config.toml
n_layer = 8
d_model = 768
n_head = 12
n_kv_head = 3
head_dim = 64
d_mlp = 2304
vocab_size = 25304
activation = "relu"
norm = "rmsnorm"
norm_place = "pre"
norm_eps = 1e-05
positions = "rope"
rope_base = 142000.0
rope_fraction = 1.0
qk_norm = false
attn_scale = 0.125
bias = "all"
tie_embeddings = false
parallel_block = false
extras = ["gated attention", "a norm on each head", "an embedding shortcut", "capped logits"]
init = "uniform"
init_std_qkv = 0.0284
init_std_o = 0.0
init_std_up = 0.0284
init_std_down = 0.0
optimizer = "muon_variant"
lr = 0.00676
beta1 = 0.95
weight_decay = 0.0
lr_head = 0.00605
grad_clip = 0.5
warmup_steps = 200
schedule = "wsd"
decay_fraction = 1.0
decay_shape = "linear"
final_lr_fraction = 0.05
batch_tokens = [65536, 131072]
seq_len = 1024
doc_mask = true
train_tokens = 619400000
steps = 6754
dataset = "wikipedia_en"
Each number is 500 + 50 x the weight over its row's rms, rounded and kept within 0 to 999. Layers, rows and columns count from 0. Numbers have three digits each. The size before them is the row's rms in percent of the matrix's.

# layer 3 MLP down (transposed), 2304x768, rms 0.0424, rows 894-948, columns 640-767
096:544480593513477479441465496397529462507535418420576434473550434553473428518512508604420534554430529480523511465579571448551476598489521542508401559534513520450584483499486486433504459401482584544520526490451468483555478534528479509601514453572533459492466443529495559431443437540473493580510481457532397575516559441521513515324474458443460501484502466536451464472489557508506543493549
104:525481487538576515519562462431470533462428587527409526553468504476523511515428527398544512432607429457441511594444504547514524471473524454471586537500537445585546539511539441537502589485436531463569525465471488495502517532577491427550451559526555589460474601493579430445411392532534543447520397456473498583449498531493560534410577444491484497488509546527514507541431473535459486512519
099:432470495491554561537543571581589466459456404503585507572521482525474583474470465378472524590460518523516501587543542519494470515526486500530514488542493552527511562492435492506391423481518630593518542508499544457542460482555517568490523479566499594605553473448509520501513575547537583510588495577521563515476514418457556456506512491474459536565540528608529452571562601461469512551425
094:584501536511606508523474474414552465622648551510445565572463503491511549570501534483602468563593461511475599449436476450493517515532560449465505448392515537568484503565435484459523422497456539503457526498451453584506632566519600410483608550517439548509443390534519522497453508518512516445514436450502535546457525571466433438596509438472560476554467523433549527430534537536514465497540
087:504579571530590571546506546471533486434483395503507549408518517510570513454580496429420482568425422510523507552467538449461415405476409436465592486563513487515369528546414492481496523500439534514560479466487523449501466428476526540473411359419462429594494546519496513531437583497581566504509531539427499506447489548477620462502526574493528529506397533550511457470523524476506611447529
099:525437444516512433530509596482511545484491483495464504581418477342525523640549438545474471362422430526439453487452537514550548432451429510482570539530526504507532516479558404522588600576510525591583501531533514572562516514528536480545500481515418504512457489494472463402554426509506545513517474528448543421546476519477507539551493546485475514486481484617533490479574501538511445437467
097:515450498445568575596553544530475495561539484517460553531549585513424490542546479459548470550568491474464486572592461604527448571503485498592513432513492464435475450540508472535489541511466561473572408559552537498461552555463486480469519528559460513466477417445558511504509489460452541594489543451494602485553605452492531466549488501462570487485464427605531521442510504521552565574497
109:564422478555553467446592493462583448566464499545452515523518513489562501485469491525480516488553467490501540530442491478479572602385536548464482475503451462502499563524571556553604540413607413521575473530491440508571426479576386554513461478525565527543578520524510468481433481497557444479488483528502465559438450546585563519508542533419425453498607569472489482522537486626477476461499
090:437573564480503536580494484482483488515601540532490549523426519523550535532525528477551504464499492483535490584506396547514544496577492566469546608453521545509422473445493483512447562545558483571424498532501481512603532459584493581458487567531547474510454555407459475457580481429504493470472490668511484471582481573460532527454507500528530379466578500523528538514538561390526492434563
103:607530458503477545522560455476490485552519518509431590417556490420511549405445480427444466501439440446591504512474461489508515605538561479522463506461421568484487429490465499423549487476563471546435519510481542493488398518509512485494459401477568514432511481488537554423434538587538467427490427485521487485604540487545463497398491486445446445493561510430500539538521616518468524519537
103:584482534474489541498545415457461434475517458572589486535488461513461565564425533517524565455494530437466499502478503470538507465522514455425510628472451558394478525456511461478484489529533581513505567510513462427599495545592508503492545516462439454486480511563543453559507447585389471554536550545535557516481553470505511488582510509450544503564535450525439518447500474466500509615506
105:473446498451497463462505511495500463388551466461505564477556479494574542555542486600488483595528467521494495447446496429479463543554578537529516480488541500505480486490475521546523565525481544459520511534557462530543569445546351451492520550537436578459506512445498504527545556508446515646543434539497509451481523503530591508471484531387599506521492438524567544419484479491521542465578
101:527575511507498498535462513431476375518446449525497437470563483535498460520557491586541437491525575463484406501515422519431469544475462554511563461512589582482420499544484487537555459470511554486517479576556479553420467453539513502579513479492477578568527524484451521410630472497511572495544542531524490514537571452493533536501531477466526503525449475445540555515475538498518483559564
100:451418523505427575488480518553442492578534513464428594521487570564458485364435476508479371465509524613550583606463579535590527452418442413454455502517498550528446452497449484527470543523484427463454469472505674507466472533605566419419480477545510564360556451524415506501572441456516452485441482536547537527439475500454559453519436551443388441391489426506502489477479525523477626524519
102:476550473536470513492400514534492498467497512431483542476532541441523484513438442525529494419436515525487468498479458488492530471536451572509526459485494453478572538445423480486460440508664471494467483462489546519587434572469512573590446475499570550488469546519507570547521472447522478429497508498506497500482575600524466472455506497418515473458521497525539449489482524474517457496476
106:529485501503449421561552527540568405434515453435494591405515447438499345513545453498492482518601516609452414463435565401484461403421510540477429556563450484500483603493468565437519411462503483506515497521486445530450535582475481486460485494558371558479550466526480516506568531445500503529484486438506514534516426536556474604476484490577473502516509469503419506424445543457446504433483
096:550582515551576513438468483437500526440532550455561531454510531530508476537539533535534472444490454521482563416478492461528409463490399591440457494425463470501501523546525446538483531484516465549460507547469359470389533511469506465507375455457489431451485471522494523349442413491525459558495474484506505462563540535448578420537523536472486489515484533531581575487544492496458518456472
083:485453439434482484589471501484510597438508491543427520471481485481507474569538471478489467528521544468528475517509508522501558572472477453439446461491494558496562637431481540502503493480490397519482539541509532640518431568464532455550403450599391464586514544490489521519424514508502510428510541479578515469443451468593444473516442461524452547399551526480474463507595549516513486582517
086:499538427544504528528503520490597460545551570498452484457440474536467509426520409467561527432530526530454484477439515439461484500481542532385532491476525493471450419462471459519462479489547449546408443491526580511434480547513428535464415462543423390587509490439388631431546503420430556359539498313503528522465475506478498494413482516505421503553560468474534569554551601528493588479434
094:518512479432483486507499510509468467507488541446441504518522583617604476520466583531540529431514515555478465514537573483504562518597561478470542562490528524540460453481489513465570473591492454470394438450489504474545594455463467474504458522541544505510531515563592463483427551489575432522599471526516460574649461496544412503530468468581515527504478459582446526582445492459467473562507
100:570480416440539432571492463433480498465494471525545513431469476462499434579501493505537511518507437526577431465493426514547596468497480531517463497499573376546521432485472526549489561595460525482434621504494498502588598467455497460517441503486531494562434475563585426538457526542521384459517494403465396452472586589502465476507608517513563451495557390524515469456549452560498488557532
101:450466554438503567491580544536565408490527440423519405519531483500487544440536428456437436510487440500521461513519493518480525538551432514464511449425476406467503426553576577472505495524469420559587604471472597437566434504497438471607417428517513471519487548447553517537449483475520581555518376517597460542431517508537494465524516501436460537511509428513445523458585465402485512469540
099:449550537477578587490476626481504428548504468502515452494471476610467509520575532446467485490577556540503479455445553543399591469503486516435469539511367516433544564480541529430511527444452527433483484477453534407481566475513531513521554534444500454561466476520422573518427527452575373451499456490538510531518539419511493490522476519601447553457550530449532488399585529553487522507600
094:518491530549550518501456377527472509520484589519545474476542484490527551440522510546432463461441482484463540545465518618429483513521545465472539458513536519465532526525442521599463505565547587407501399489499617474479488515447464438495497545458493481644523481443563485490461530574514511452547500481511522418494520512456404497487526468485515459608542333571443495484524468526539490418463
098:501491492476504451595526538528564476549565533521382539445509498498522438521480473587540509426516447394457484495397561498462543463549567525544446563460491506512548490521399402600485486512538539600462551623382511502396509607437498504488480485434580469486444492502544496528529614453450524517576429499539513416544561569547555566571491520454604429487492503539475471517531485493504477558470
090:508547459508500455528457521520438428387512549445440568515530465489418472593487498544464446509505591403509465527558516547486500571505488456577538540557499460535555412530538480435564407513539598523552603460449485488478486521506514420469517529459508444594532459481454564582531568353467487461475564524487463593518555550515562390486500396373428520432535443440506499534624534418499524481449
098:508431489401490540489457480468461478530510485443525587451556505476528515555491517494479553512539520558595463421486527436525567482439450492489595463508517537528555603449527566530622525536512595500507463532645518521495501508543417557524539513556502503386508438484403500552486443470556489519477482503489485585447528562560505460546443486503478538477515444489503399504483502547550473515556
108:507530556452519414520518528526520515585617499494502509397557578501562461595498503468467516472531467441501482465508471497414557552534476426442538493462459519473531450556505555505472521486514445570520579534428527473465526469429482419444523536518489561591549560563485495594507541562489485480483377521514556448428524496422459449561539538557569438542407493500473593534591561420449467523417
112:398523474419493485585514561490501485565454403533339459597441485480450423461542473509471464535553508485497468463539396577551512445441431528486477592491467522533480520494621439520598586438489475535501559433541466530536588539530602490547518459414508520502461496556544514424545454510472498550564480465430476486489533473387630494443431501659481526431515513526515355566495574449490522534541
099:471544464495507387444475500535468403461449457450465510520443522438482521560527499496515463486437451513520504459486536523473532434516459415487442541601440458549442435454495454638463502484563499513534585408474433549564492463532516540535475515594395528328498477617461522607417577450483487567467508447503536566404464469502578524507440506456466592440534458521545552538480461495483463562445
096:516500433547422483392484457550463503521503507506530483447531400526556567556530444423530587526495495504562510461492506399512527492461489495389452511516433493500514484564533415494383438498383584506439511551508487526496597530510502477602590413546534469510539517423568454392517438518442475552496464415439537502438495478487567490460463503489495426516494437465508478435608468527606557444534
099:475465562533513519445525693448579514490472552476532586435446495484472462448481472576524476531501541516494488392392566462423484587522559535559495504526498460562558513558509517463503550488538563486518415438481519510506445527434500526594496450480562478547508452541518423456496504459594579513429493448493448460414509555528494476521537579534472468504517456541571533472441422441481436592512
091:524487520484357567556455513444562446539520524382506519507505532398516534565519524500466503490480473429518553474468508532577500434511572570496442356478484525532496450392516510522443566512436592532523520489559467408483526482516509554532525506462520469563545474511433525467409521528474472392511436445537437524555519521452509463466497453491519467572517523591464437565496538561492508590474
105:463497559476473465493511465583494493550488476422585479459431393369464496572444588462416535493570439491509514462442567543505423543539467556397575338362499503484488538522551486484502390541469474495543417500487518499496572513421525494579542616502546573510505494422506492509578537511470519510545440555434518487513432454507515584530495473447519458529491579487505485448462528496552549504457
101:432468541465549403527523448472575516569487475470483577432397539486574560388491579565524553465457549559501472484516300515562532448492490517447525592473417498488491490451526533522498428490478572517530512350477519481614468470508542473451461562502523535513407525521541547519434506502452496490495432514462458474458492471527430543527595600543542437509485543546503470467550514415545505439504
100:474424525471451613553408490479458400516546541518433443557473495501503506358482498495533509545587445597526421493493469552537485581459520512551431579505525418548621501476469427518472558568486484386431459441532502482520554520526553421451546460531521496513495568526468548510513584533543499529484537579506468533509539439449550493519550498574508433474527520595547491495441484541492491494524
099:436533512606513518529500451452501420493523469595427470494480524387547537458533538442489380379485561588544396399507500488459487495504522516544427462564574470430507497429499536503534425423511534503412506534531493501481478453408529479507540469531395466481463494535603556533501472521506561518519623565508460548463518527463505556495489608515472527459449510559482524508478494491513418513511
080:542504426508554499559546447565446490446521474600490549521504480489484552498434508494449556429590533544497494514540506606499548520486479499489507464547541492534430452387527564523595445469465481560531501544467462473507456533543512578515470625464639485519502487627504458440483556493605568499510485519507540511556421485534398565532442573493564559509492585463513499529589557572523454515533
097:436585478510535541558543482494492515485538500496426462511523471496588485546451488497534540558478581527635448450499521522497471394620485602545491575439501484543488509496593434442475424448442452539443471578479490367528505537492470507447508438534457441533595429564360433516462557545544581638483472522434381420540547533457562487553461462452555535502492560468428543608514468442402535467490
108:491463517547558494476528511591514540617564558427368461433518529471484502501448491420498549526571552487446559487482486457419509518546445475441488561459470504498507529440559514527496587570496593518450483459438470536522512557466461427515449554446537503410463607535540455514510345545503488493461527569483539436459565516469489485510553518518566463540493472537487510550475454523422485557544
098:520569578540423488651465461459480500429482515439489505468521460438513470424520518479535494511430385576527507460636602457576598546460530503452446559437579493504514549444472523528466445601538543487528480582555431426513456487448485453459502510466528454506551522442542506478483463457562367521562425430466586586441450426487452558505444550513506439465530513411570509506492507475468459385589
109:521523471480490466494483462504489503498525558465448498585501439611537473473562451508463457524460448414551485503492454576563529510536504403554533532442550504494522514561586586412498430496485512523550482464476550522471512454538541555539543568476522458505456505378520529499447467525450445517480474524470479551461485476503545452443572561512631567455506427488549506613490470501507572466495
110:491467587515478433489413529438539523468484539474555465440511463535508536477519456525447547452506566531527464485524489496523448538452442547405430472528483418465597530463472448474530558580456602576505463527486563438583486557455475558565381471542431475582511479473503426547375436418526486537489433468505523512446437531419503433472468547462492511504485524484639508533486478542442518570427
095:509581469443446563533548476504522470552573401436484551488455517554520516492446589467428503524600520468495474492513532513548433453470555520525501394508430496473501577530459469501531481542596536505500501479485475551509485517558471516406553528570468476524473516428463540518488492559479442508479498495514488524534527469471492517530493462537517447533480470536475371446506430559521432567499
094:525475507506451549470529512454494433536483513606558572453594481582501419456511492541549515423519417506556550468498498577500449557497481505481432574551554560500577416571491521534460598479444526470489475459508457495416472496482607489593506513534557560485508466505404551503481550525501575520460482576425465545440538518508508484460588505392565454517475556460539500554458511553482577486546
105:526522454501531522467390500482632521526469471487453570572488492441524501446535545480489551560532441452514453501481480581531563469500542545570529512503503480382525477522483483528540521544445467577605581506533599477577552547666496458446560495554480465518598431502427500528460476498430510518533462533560479539466504508383498496488507538437476525526534581552460458498477435565505529494543
104:555446500619419506510554530592547391533467491434497578496445524536527582541420504465622429467548547563590504493467591535481398538543556574535488447492494519408522489515422502501543516474525551476542531513507499566510474536421545541519525425544461578569517490400502470507442525536586510511546442536489470616522474462503495424414453536494560518511451469567499568560483562425577503480523
099:502404466429404498460437454514506397412492496468597564460570496536538429468416439547466451596433527527522525535511515555506507468491511430503501449483476479429495486466511443497497506476501537529484529529481467446424539400415429545415513453569559508482627510539518477504484521437449531548469568467448492527463542404532492464527591536498529572592543478516588517478510435450491539531554
106:480560545454446560438513496543501469530454491445502443563528523471529483484387443494435498510507436482585531456529502498503445527513455503489492525421523548432498501526503441421493545481476522443466476539522566459449482542468498466577540390399576508408437465572570396543541437449427485490579463537496566516548526471478432451490460437483558481531485576512439601633525498575538606455421
101:549511512599489490532502510510537466490497526528538466414565525466548435499465464461505482436463591480469462451460594489505551450440450484575492539517460445549498611494454523491533474606434425512580518370526471466553531507437489553562455517482518548518524520423487467430482532575465507512488448467481537542464499594510519495460490487511578470539490397484561456454437585433496481517473
111:438390455573425565594453526577598546497584448449506492531489498534510522596405519470430512409547478565464512519528456457539496456474547467466463419480492524432480482479515570538524506529502460457508479623449441470441510512431466481520492441629464559459449603606518531490492602514509554501494439442542477464534441526537542468512469571524436376502528506471505498477519552472479514407433
096:471504547382431540452525488559525501503586524475510416510539533510528520516485475497499517360476540565481460563476553514457498602497515578576531525505432565429543400403488451474538496546570497475516515530489449484453418457520547526675576516483521491485618514567506519536492546364591506497494652437443549478435438471462506523502514442578500570446517483540555506496561531553503530570554
103:478488485531540515433530504390382565477542563453493507515515521473476527468583403622435511513528571429528504503535449472503516512450619545477514529491652492436518556503450460562496397513621448491495434517564541439504460519590546486544488633561461489457526469615486564463566471436450443428451408494462504545522466413537469582485466437484524510448493495495540501577460542431525576513484
108:479579507446601434475589522462387541415420523436487509498511620386443590591480459446485424499464518487579561436520466397528498569489509499510490489538519351511498531491478489596502427528586433630490514475507541505504446492445456443459400562458568507502368500467540467521521552545529499552488514521490371521555526466529510471521436564417417589423450468400477481433532540446441442504583
097:500550471497373508568567485461494609432538550526461466439441491493510380507479530469461497564448479544476510512493534544547437503415490376488528554539531468454429491539471525475503517473546510500459530530428534606517405632453489493410509405538527462502561599484442514507551556510456544529503508492541436529461540544483458468575578596420507486463504512499508540494460393444518517539405
# layer 3 MLP up, 2304x768, rms 0.075, rows 895-948, columns 640-767
101:519479578473497600449554523361473486377460546571451576530529381539554546492436507509502453469522492462522549552489499456449478579527478551509506468519442496503544461534481437534423464572586505419492521443499470380440519567528507520505380543541517384477522464489485367489427565567594474474465521496428485565558511542524536512571517424509459507525501511486574470541568488577505559573523
102:481597557555453510624507465447616440481615533474537556472409532494455515537498539494534446489523483510553473596468413440451443458470441482564527482470380443491594488586519504534519504493484500559460557418455519487524482515487523429459521547424438515503563612509413492479518489365471549471464481542494489531427440446538539529552550498536426506411437503445486516542475508486472523435531
098:514567464451436566388463524489358520419443403475542597426447491430449488496434472449557558523592515475488491529527589456491481614466538507545458446440515493427514480497561505527421484518455522490439465539535565530525529564460531517432419478577572527544438491276441527587564554502443459489511502469410520564447568434536459592409443561462445416531540419477468558429446489499458565506539
094:479479474462439461497492455535430465593461515580561447551581488528483546525502504519481598458530587408456566585578478465488612431490562542490504386433547495536510431419473521519525462592514568381540486566548433535525476536558441508459553546564495539458444501510519471539486458601407505535476503451487438418471526491469327566429461457417491508571481551529507467542466492527514539506535
100:514533381482462436494512502411526459562537502470521532500458523560561510492613619488412468566508562455579488500450605423461506519524470403500547518555511476497476543556623465452467530553410547507518534449444468506559588553492481427423473515501481541451394567493526582643474484559478438497395507479474520492422552470473502488527445539487448507531560508484540564543521491584567482513472
094:586423492512569474496453474542558500467579505510527541437538464446416563479553551485579579442507433534525497522491516568393470516486438531596525490529508484578480500518527439465435536561450530543475571458428477455504521509488510454435523514502554475491473543455381544535460403510460488574461590449484504584530456497569548388614552505487496507529573539480396469529448559573432472487485
104:504517513457494553490532461530467486489464496443553504504480478509451571482533517479465446524523495570541482610523508548497492536424476466386547426409459505465461473519473472598606563509621509546469485501419457555543477484504543529539605470434454576527501399496493494508614523538485537467457529584508549382519489521508554558481489406552504485397582558454551576531435564480486495456526
095:558586446482408567501509505565449567457424473547506466449430433430478485500605459481550599514478583514472467554565442531548488552453479535550464475486473460539518589522482464535537411497496570510588503475429487517468469542527475398526490543491521511584477577446475514435462513476590430532529477453572423495505349463422515474458434540549543539501406461516480544467545451450519458470466
102:552481457531406470490471559500554499457501532524541533501578514474497524406499615554544505380597452563548493520555361471487484545426482468513514543428414503581517406470491540507476529579532430519511508552522496520518466491496481455468519479426468534502523510435495498472507439462487547550527490487419466520536436510474475476481493436525518541520489450470631545511565550548560500529521
102:540469506525393499469483517611513471418436467446458460490461550436518474456452527501507463450515518570516432543585532515468530463468574531419503522660491508501549442442508490509523517392494417518504453502463478424446534456455497693511534463428490572519397447451487541565561556534531450461463436504517545538536572455500459535459384577599530537507545567514490501532398463504449458587553
108:417487484520465442371448539528527449522556580458485530561505417483536565558463511596661414514632482495528521414492556464511444509445558539489520541493549538454543522413520549565562515491520586531492486617547565420506600490522485545488513495534528504559561560537390518558562477460409467609529500525479558469490568561469536557478544478425455434461459564468577558392405504361465534519544
097:454465502558553490456569485559456484388549560450517436399491500522444493470566554500402503479438559502455484485497601504535469542476532525495464541504518498515546488549523544600496535505510576620448517496445465490435407544445499452467416460472577541509550391457475473541565580428563458472467500515508404552552576469563473445460573519488497433456520392449349448522455377456488518434494
098:423472437531429492521539546492412470574574506570447437448457524460422565474491522466400511473473464532475485490440483480460535507556503489441475452513447526504480425504435488533500490487459419580481508458457468580439506391468511494529454377475474463511569408479393485517527448589424444590443438464618490404575500539445454474517424519457495423562492500514470456499402425475455492634489
103:585493556410440512502508546520449489514560520501447359512511480500523457467489410379468558510445470583450457465468552493509449525442522458506586513534524480520458418483606497480436581549518529575445526586468572409563375509564545551511509399504525487544451522562490558557531535448462550527583532464491471530499474486566503439530488431513475519425493473539533432515534414565452582582508
102:516530446501522495465544435479574524564541350459409491536460413559515513581490549545485493531516452460492484375514516548519419509494423562587562529491627516525543521457477492542608534552527448449521521525523520489563441528532491528543454526596576463454477443463503486553411471496450553490379518514511537523496397441428456548550402484555551494594540599471494464502412484462541520478461
099:379430500456482553533529481601509444526460532524520518484513512504532491398509526573484432498601548514516450475521549451527521487453525465495483472559451553471491455481451625447486471537565492509417502475521525574552399552389475418564547530538414502518500501572578443558587487520536443446553452552529461451494523402483505507586435507546505460491532470478540482512458418526541520490472
087:523539562451434503443502466459625394397558491545626591555457451503405482491514532581587413501523513493537471540461456503423538442491544585533551610438468480480445513465518472551397513562534530556472522488603464336516506529441382517581568508515498488505414425563519406426603401472447561625484558484551467545462497538460581423481542531540547520459471554619516526519483479508516523450443
092:469568527444523469430505532505410514563419566524601567518609474425500504566567530428512436527500507526428560526482450433473532547500496530505516475490480558441550550611446444379516475505396468564528538531454432407542536575508489475411529529528576455477492512498548586523468527511448486515409472489471501505496465402452426478564561476511447407447466514518533488459516470554459504402508
096:487518470459419591487422499504437576437497520542505527558561506470450575540499504551562495412541508518557417407512515491587532580566504390516514462506551469473537506464524495526476489623619506513550479405533500478463527537583559505475572526441501534399441497453513445417545577474521528546516482436508543546406414456518523566584458591514536424539469413511530530572391535483558546489434
098:535570464580430428558599462440448513471483472521510482512476557531438544576530464486531550482532527466530509511588442564571452547519503422556568505551492529586521543537450504509500478434459450477522603470477521533566540444517504447490448484434509467441540543509506518507461566545503484550477623595478520467542521492607412499560521463513502560529507483513541485447517448528428487563488
102:511532475557541542545543534488534355462472545501447463535542471506488560438486499491557449513512476521501523439440449470435433526526463550598503592530490536498458468549564499435581491529546560582487500497523572489502528481466501515489430502437462434573550459478530516529502512436569447491496500512600570497458535519498504456550553571462488547490424471525484434463443410563451511589536
101:548504504520511515390435412475477491470442490492550519488458470557485506513566462543608578378491467556409502561561456479463502478579476560419490508488578626518542492438428441509482508535478547423425469500419523449533631567518453503508570512418503482411478489472515457444503504447511425520475491574527607423561500467463452461357515482565472474438458496535558521588423514539489514448549
100:508537462407538525407555441494488565480556505571534529444533518516434479506583554441502495488616501576544406504511419459495477500437491539465487387561532451511576534527504530508474417432410470500587493499496580521459496582497533531535482458590572445456439531467533544556430533449535450475559542472425524515510464460500520468509466373554434540542507552537507500539563443537498549481488
107:436540439542511385507549505457526487463573499441490597500502561526501527496496483525504407493501468504467485517483526472467471481508474532474541444492450473483437429508496424553424431485486556526506428490450461472481452527481546485416445582463550416542535529554501481532498615493509510550452506541474556566425543521585487530504533484520627520540525424472408442520478512496541508443506
097:515469448465512490437464475511406520608464466424585467569444563512590447494409484582521416469585469541553467501528500433516471586495551565540486532489448477484502504418593510577532475493514481471443488498513524525516536458470408498440512517560493559459494546505490471534496544547576485538529482496468467472504505512510534502493535523489432407552476520451507549521506519465487445461512
100:550490485528540574440516491458470530543480545515582555552488469439493491492505494489456487575551472511398532532490513541551478574496584521451425501487439504454459538530498524536431597462490484481580495536504451498499477553512455499468496549412608524531477493527461499506509459505411617614487519533490583529511586433493496538485426567508489579589545519474519509528480472546497616510493
108:424430602453550560553456521543577534526472555563507499467505440565524571527537554505521433514494475487568447502449443519515567531502521484472579526531507518527593530512462542520552505536409420473457497421456585556515550466498471417527475436556614482499455552528520505534490526576549423615408443502592516470433501478449528581586566466455514550503525538499573516479557504418407563547547
106:469488452395543500599530612501470406604523530525544565631485567553473490541538532487427519533479534432607521435502459504529579488393429528539489485481473580509407542437528485520527459468540479551574492471540453525500521546506517458527477534419552503586453510563553435493480440510504486503563550492483580519449411466461601416578528541477523526448471479564508431564511431513484432523482
094:436514423628436467506506523492557391459498524524478475473427533541393619477493456463533533496545428530406536475459552622474543511458441522533461344546494531577516473561501448533487435508490509486454502463498445540585503559593469550626599594562496492471531591579422465505529507410543445516560548512406519492403496520552573531537536532402457581452513551439543534562515424476469478529494
097:515509534455506504476508492547405502556504520459481483454476517535494472420503496533528596543488529532486499533459451539461394471553455505452449508468533556455493408612508625511516466547577533542499470517476444477546427530414401542506466552426570435446454499525546445553464467370427480520541429510545516567504559500413438530467467496502435517559498576465527445479477517500458469487511
102:503540596425526480510484500485439500444470582518543450505451502543469495539512509531448474517467483479463480496530476506440448468546560456492435560563541425448506488488541580623507458533484514435456436521524435531530495547416541445438463542525540443511479477521483508458499488482418565479420552429571448506486513521530529543458455626427518585578334524375539433467421357522527475505458
096:479557547540492494480460528499448583490448519524478456525568483440447519509541550506485501467448428598503439584514432461522449455535545460542488534466489481499405415607511461546523576546490506548511532536520458472542503468557485482477526484494413558391510603549524515507465593562440567574499508426473580535501417536495517518577576578549540435460474376515520545522465506383525486446498
103:482561522500433528534505457480441551446495499491548448465544475447468544586568539583468439542507576585460455470486485419518529549466554467453450514495433484505450531472566423486507543590565550520531452542600430474501615532467468529566517470594544547549498560505512587522492487445424457485512513440458519464404548505634508549529487548608475490478435397362506559459489479518649479541533
098:492431475420545483453553436479539541552446522600442456400525550518481520543521520489495428561536534499390521445561502580483416479517528502455505557587473516483499541539503460423487504467456578472513480573501564515499510413535598408487461495446455388538552583466535526507514506481508503532483526522492416517632463427521509420481496505533507514525615465521500437449396472568490446477547
099:491428451525504544510465501439407526563505543474422466490438465582445495618535492528574527508485487509477453518527431517528520455489459423483557566631428576482447479483440574531484537518427492482541528467440449508530584523488506455432395468425549433524446476485453488555500472487489491485518467518499545558572486531478526584478454541515410418504460530445528507533576496508533497464512
098:480560507533409557481492472539536442543580564415589559517415529468455510428463411525514513498515491522453525500433554477480494567506485496483549476523405561582505536538435608469512505609439412513489460563497510455476523524442414501486551558559485460524409458509560484524504501572524498456396536521460474520480506485484490578542509538521447353520482457427472392463587601542518505492444
091:428487548561448455497514489353447537531435490451575426544458545496504482412473541431521483554446453499490456516502495409506509415473556454492491516516482526532585560464515440533494566403485554497504534416451499546496605494448424487431482471403458478359380608419512499516479418461388538544484477445553469494516544524433521574411559379523414391515459399490471485476416487408504459552536
099:511498453548464445456517439529560446558554433517445531455516499565497476445555487465444512476498486420516490554551514479495462505538471498499494522427508478478493568584538453539516472469413445392400497457553479481476458370542469433484620458536456564583581553501516518520546546458507454396530462540549562500490492510454533566455543492492517465576463488542528502648530502543483495520500
109:509488590483552529528392435532503539535420595485431406438551535464451476484449512508478506505520500621537483480543474494473540609564506541453582495514537511514495494393512457447450541455568398544420524492366487540575516475392499424473507484489432486482559609600420526488568509480590401660485540484404514513403538465448469567491515518506406445444536486481496528564426413524480400514532
096:602598552488596468536543524428457516576571544557487551473495453476469506484404458503505515493525503458475464495585576393454491433554504353524512479512484513483498529458467456505536510464567463490646464517465548484518551534527400573541433559539507464468518514564578504496454516621489509522533536463458448531514516553536511446463498555478417531541535563427516463518449530523556530532434
106:531553547563529517491559484490383526558539505608549564510503505560547463549513491473494520509577409448553514463456439424515453456575438411527417434641526563554448476453476456472593526510569426453449409521542541431493476484524494493528479558407486379472416462391489532529443495528501577505475419479509478447508545518491484460488546430470454518438584469518536509475583491471475502426521
104:441538458488485426559487449507535519487480504583482473492489525626591561430523511463462500467564502474519488404483479513510427549525542571572488478492581480496474475508442566542550583489636452508484449456501583531569449487477457513506426532580493520563488514577497454499548429547457502511481537416498451582465469397515546431451499517507566490471562564440521469583533509530408528524509
093:429530468511526539533543505514509495493484429475468572487472453518520477421476557504542480481536521486419545519584586560513440466415499533505466504453586539475431624526502508465476506522563528482563653420417500395451459567536571435402478440553469456430485548364494513536382569517556416498491566562486535487571397504447495532471499487615443423477473536508468516517485475461513500510391
106:595531509532489532526485427390420583477443431497478410451503464612519513458576480474583570546570416512505559513538567445410430489539501450340486470519407552510511464487513444509509439522479510446504451519463427513475418448564447367603538487572486469444487525511475498449474436569531514619390524513582477582467434474441457608504455553582553534503497512504546571479535345560486417557571
101:514555600535494463609533553446509529548437433388534513486385459509434450402596461547427477568431484453487462470494459476408428651537552566515567465514547477473462457538509515586463537498522494525512420511483549506495638511481515530382477481493508500544573533573447455424559503585474422528478495408460460565514533473475471572492496505538426425523534439525501499439471453472493523478516
103:491477563482536562492455486534454428507510478427495558461552613550445500467432537462491520589451457506563521530445519498426532473427532490428414500483445534531413463503451552453469403536526435444538493417463474447555530487556411500449475520458474478516446470455487505553442497542446558518476572520517496493520485469495445480402443514489532542486485490511538482474478373499435521518491
100:534525505378479472509448525473523458463483498502478497479409487508540471478489467526518555450510410459492444436517409483424519566469490484471469542540458452468487471442514475540501493561494539471448503409434526482522514451613488432457515498583413551466576583582534523534574487508480577556533446590447521568500528474454512519513506514461507419544498473456509497595462475507523437547529
107:493541428433447488558511466439543476533441490425529489474492486521594544452525483566460526483570516530595480490435488538513487475522592533574535447512536532495521520466529435482508522506532580544522501469563528460457487548444464550449550527485447502525571535561495458462614527419402520443499463574556447473516451503501534474517502520514540518451447494445462548539518524541546562543524
102:499426480511491590527512495536538489543534583486508475512518518487536544521521548413546571416491425534467493439431526533500485531516522424493527500566453546486485452589442520454514513551528425542512494581516413434628475445556555503489498501495415538506544578558451481411513426556502476485491564465526576455494406515507400512457493535529496486626481525478544404453430431565398461556578
111:489554436406484541499516548603555422518554502443526522481547497463511556406492511459455546494517485542503501479520575418535493482496513362469540506365539508458525423495571582593578472540660462481434502583503448432494578515543569478494578458423468443487463482472471479445530571511489543479517439535521450441509551581549451517519398454547605521450450530500579453478493525405485508494591
098:540467488496481536476573611549553522463472465525349543560553514513516513490436514585436443538521463524534577394509467462411502560500547461554404497500425512568547513529462521574461557650523502572507495496482529553579514451580543455441478549537570532584389453442490383533511486537372490475430429583393470533567583415490579408495528337520521455458460541518506545369525487549554507464575
103:554596552626529456459452510469483502537470649502481533554524508507480557536504476481420423568563430409468467555488580480465513464538516477472492423472561517459468410454517519465393571456478543502510580507569459514467483476494567457584511519454425636506464649566522555489442560528544491507499631507459388476564533563478437541535452521450522474548432420519481398484481382487521544560522
105:481596452505483508541470505522500487558521487551556487621496509456421532614539460512414594503509562509501540605579356482481471486469611391573439451477468469444486537459482582477508501539580513579475476519526501458396594515494484506545545522518534459518451493475552510470437461479461346523458453477491450475594541542541551549496469519340463532468488531477481449510592472504473496426455
097:453500485498464534614510426448440402466521495637447569478561337547538428465465570543535511502538478591575551572503586380500549465503545476509472513542467561479464437443518450581522498449522516487522492532484469443623417503577461522592478418522489491440513549404441538476546561444478454500600519450474516573489537453516519513522497509483545545546423565496482470568445510527537431520636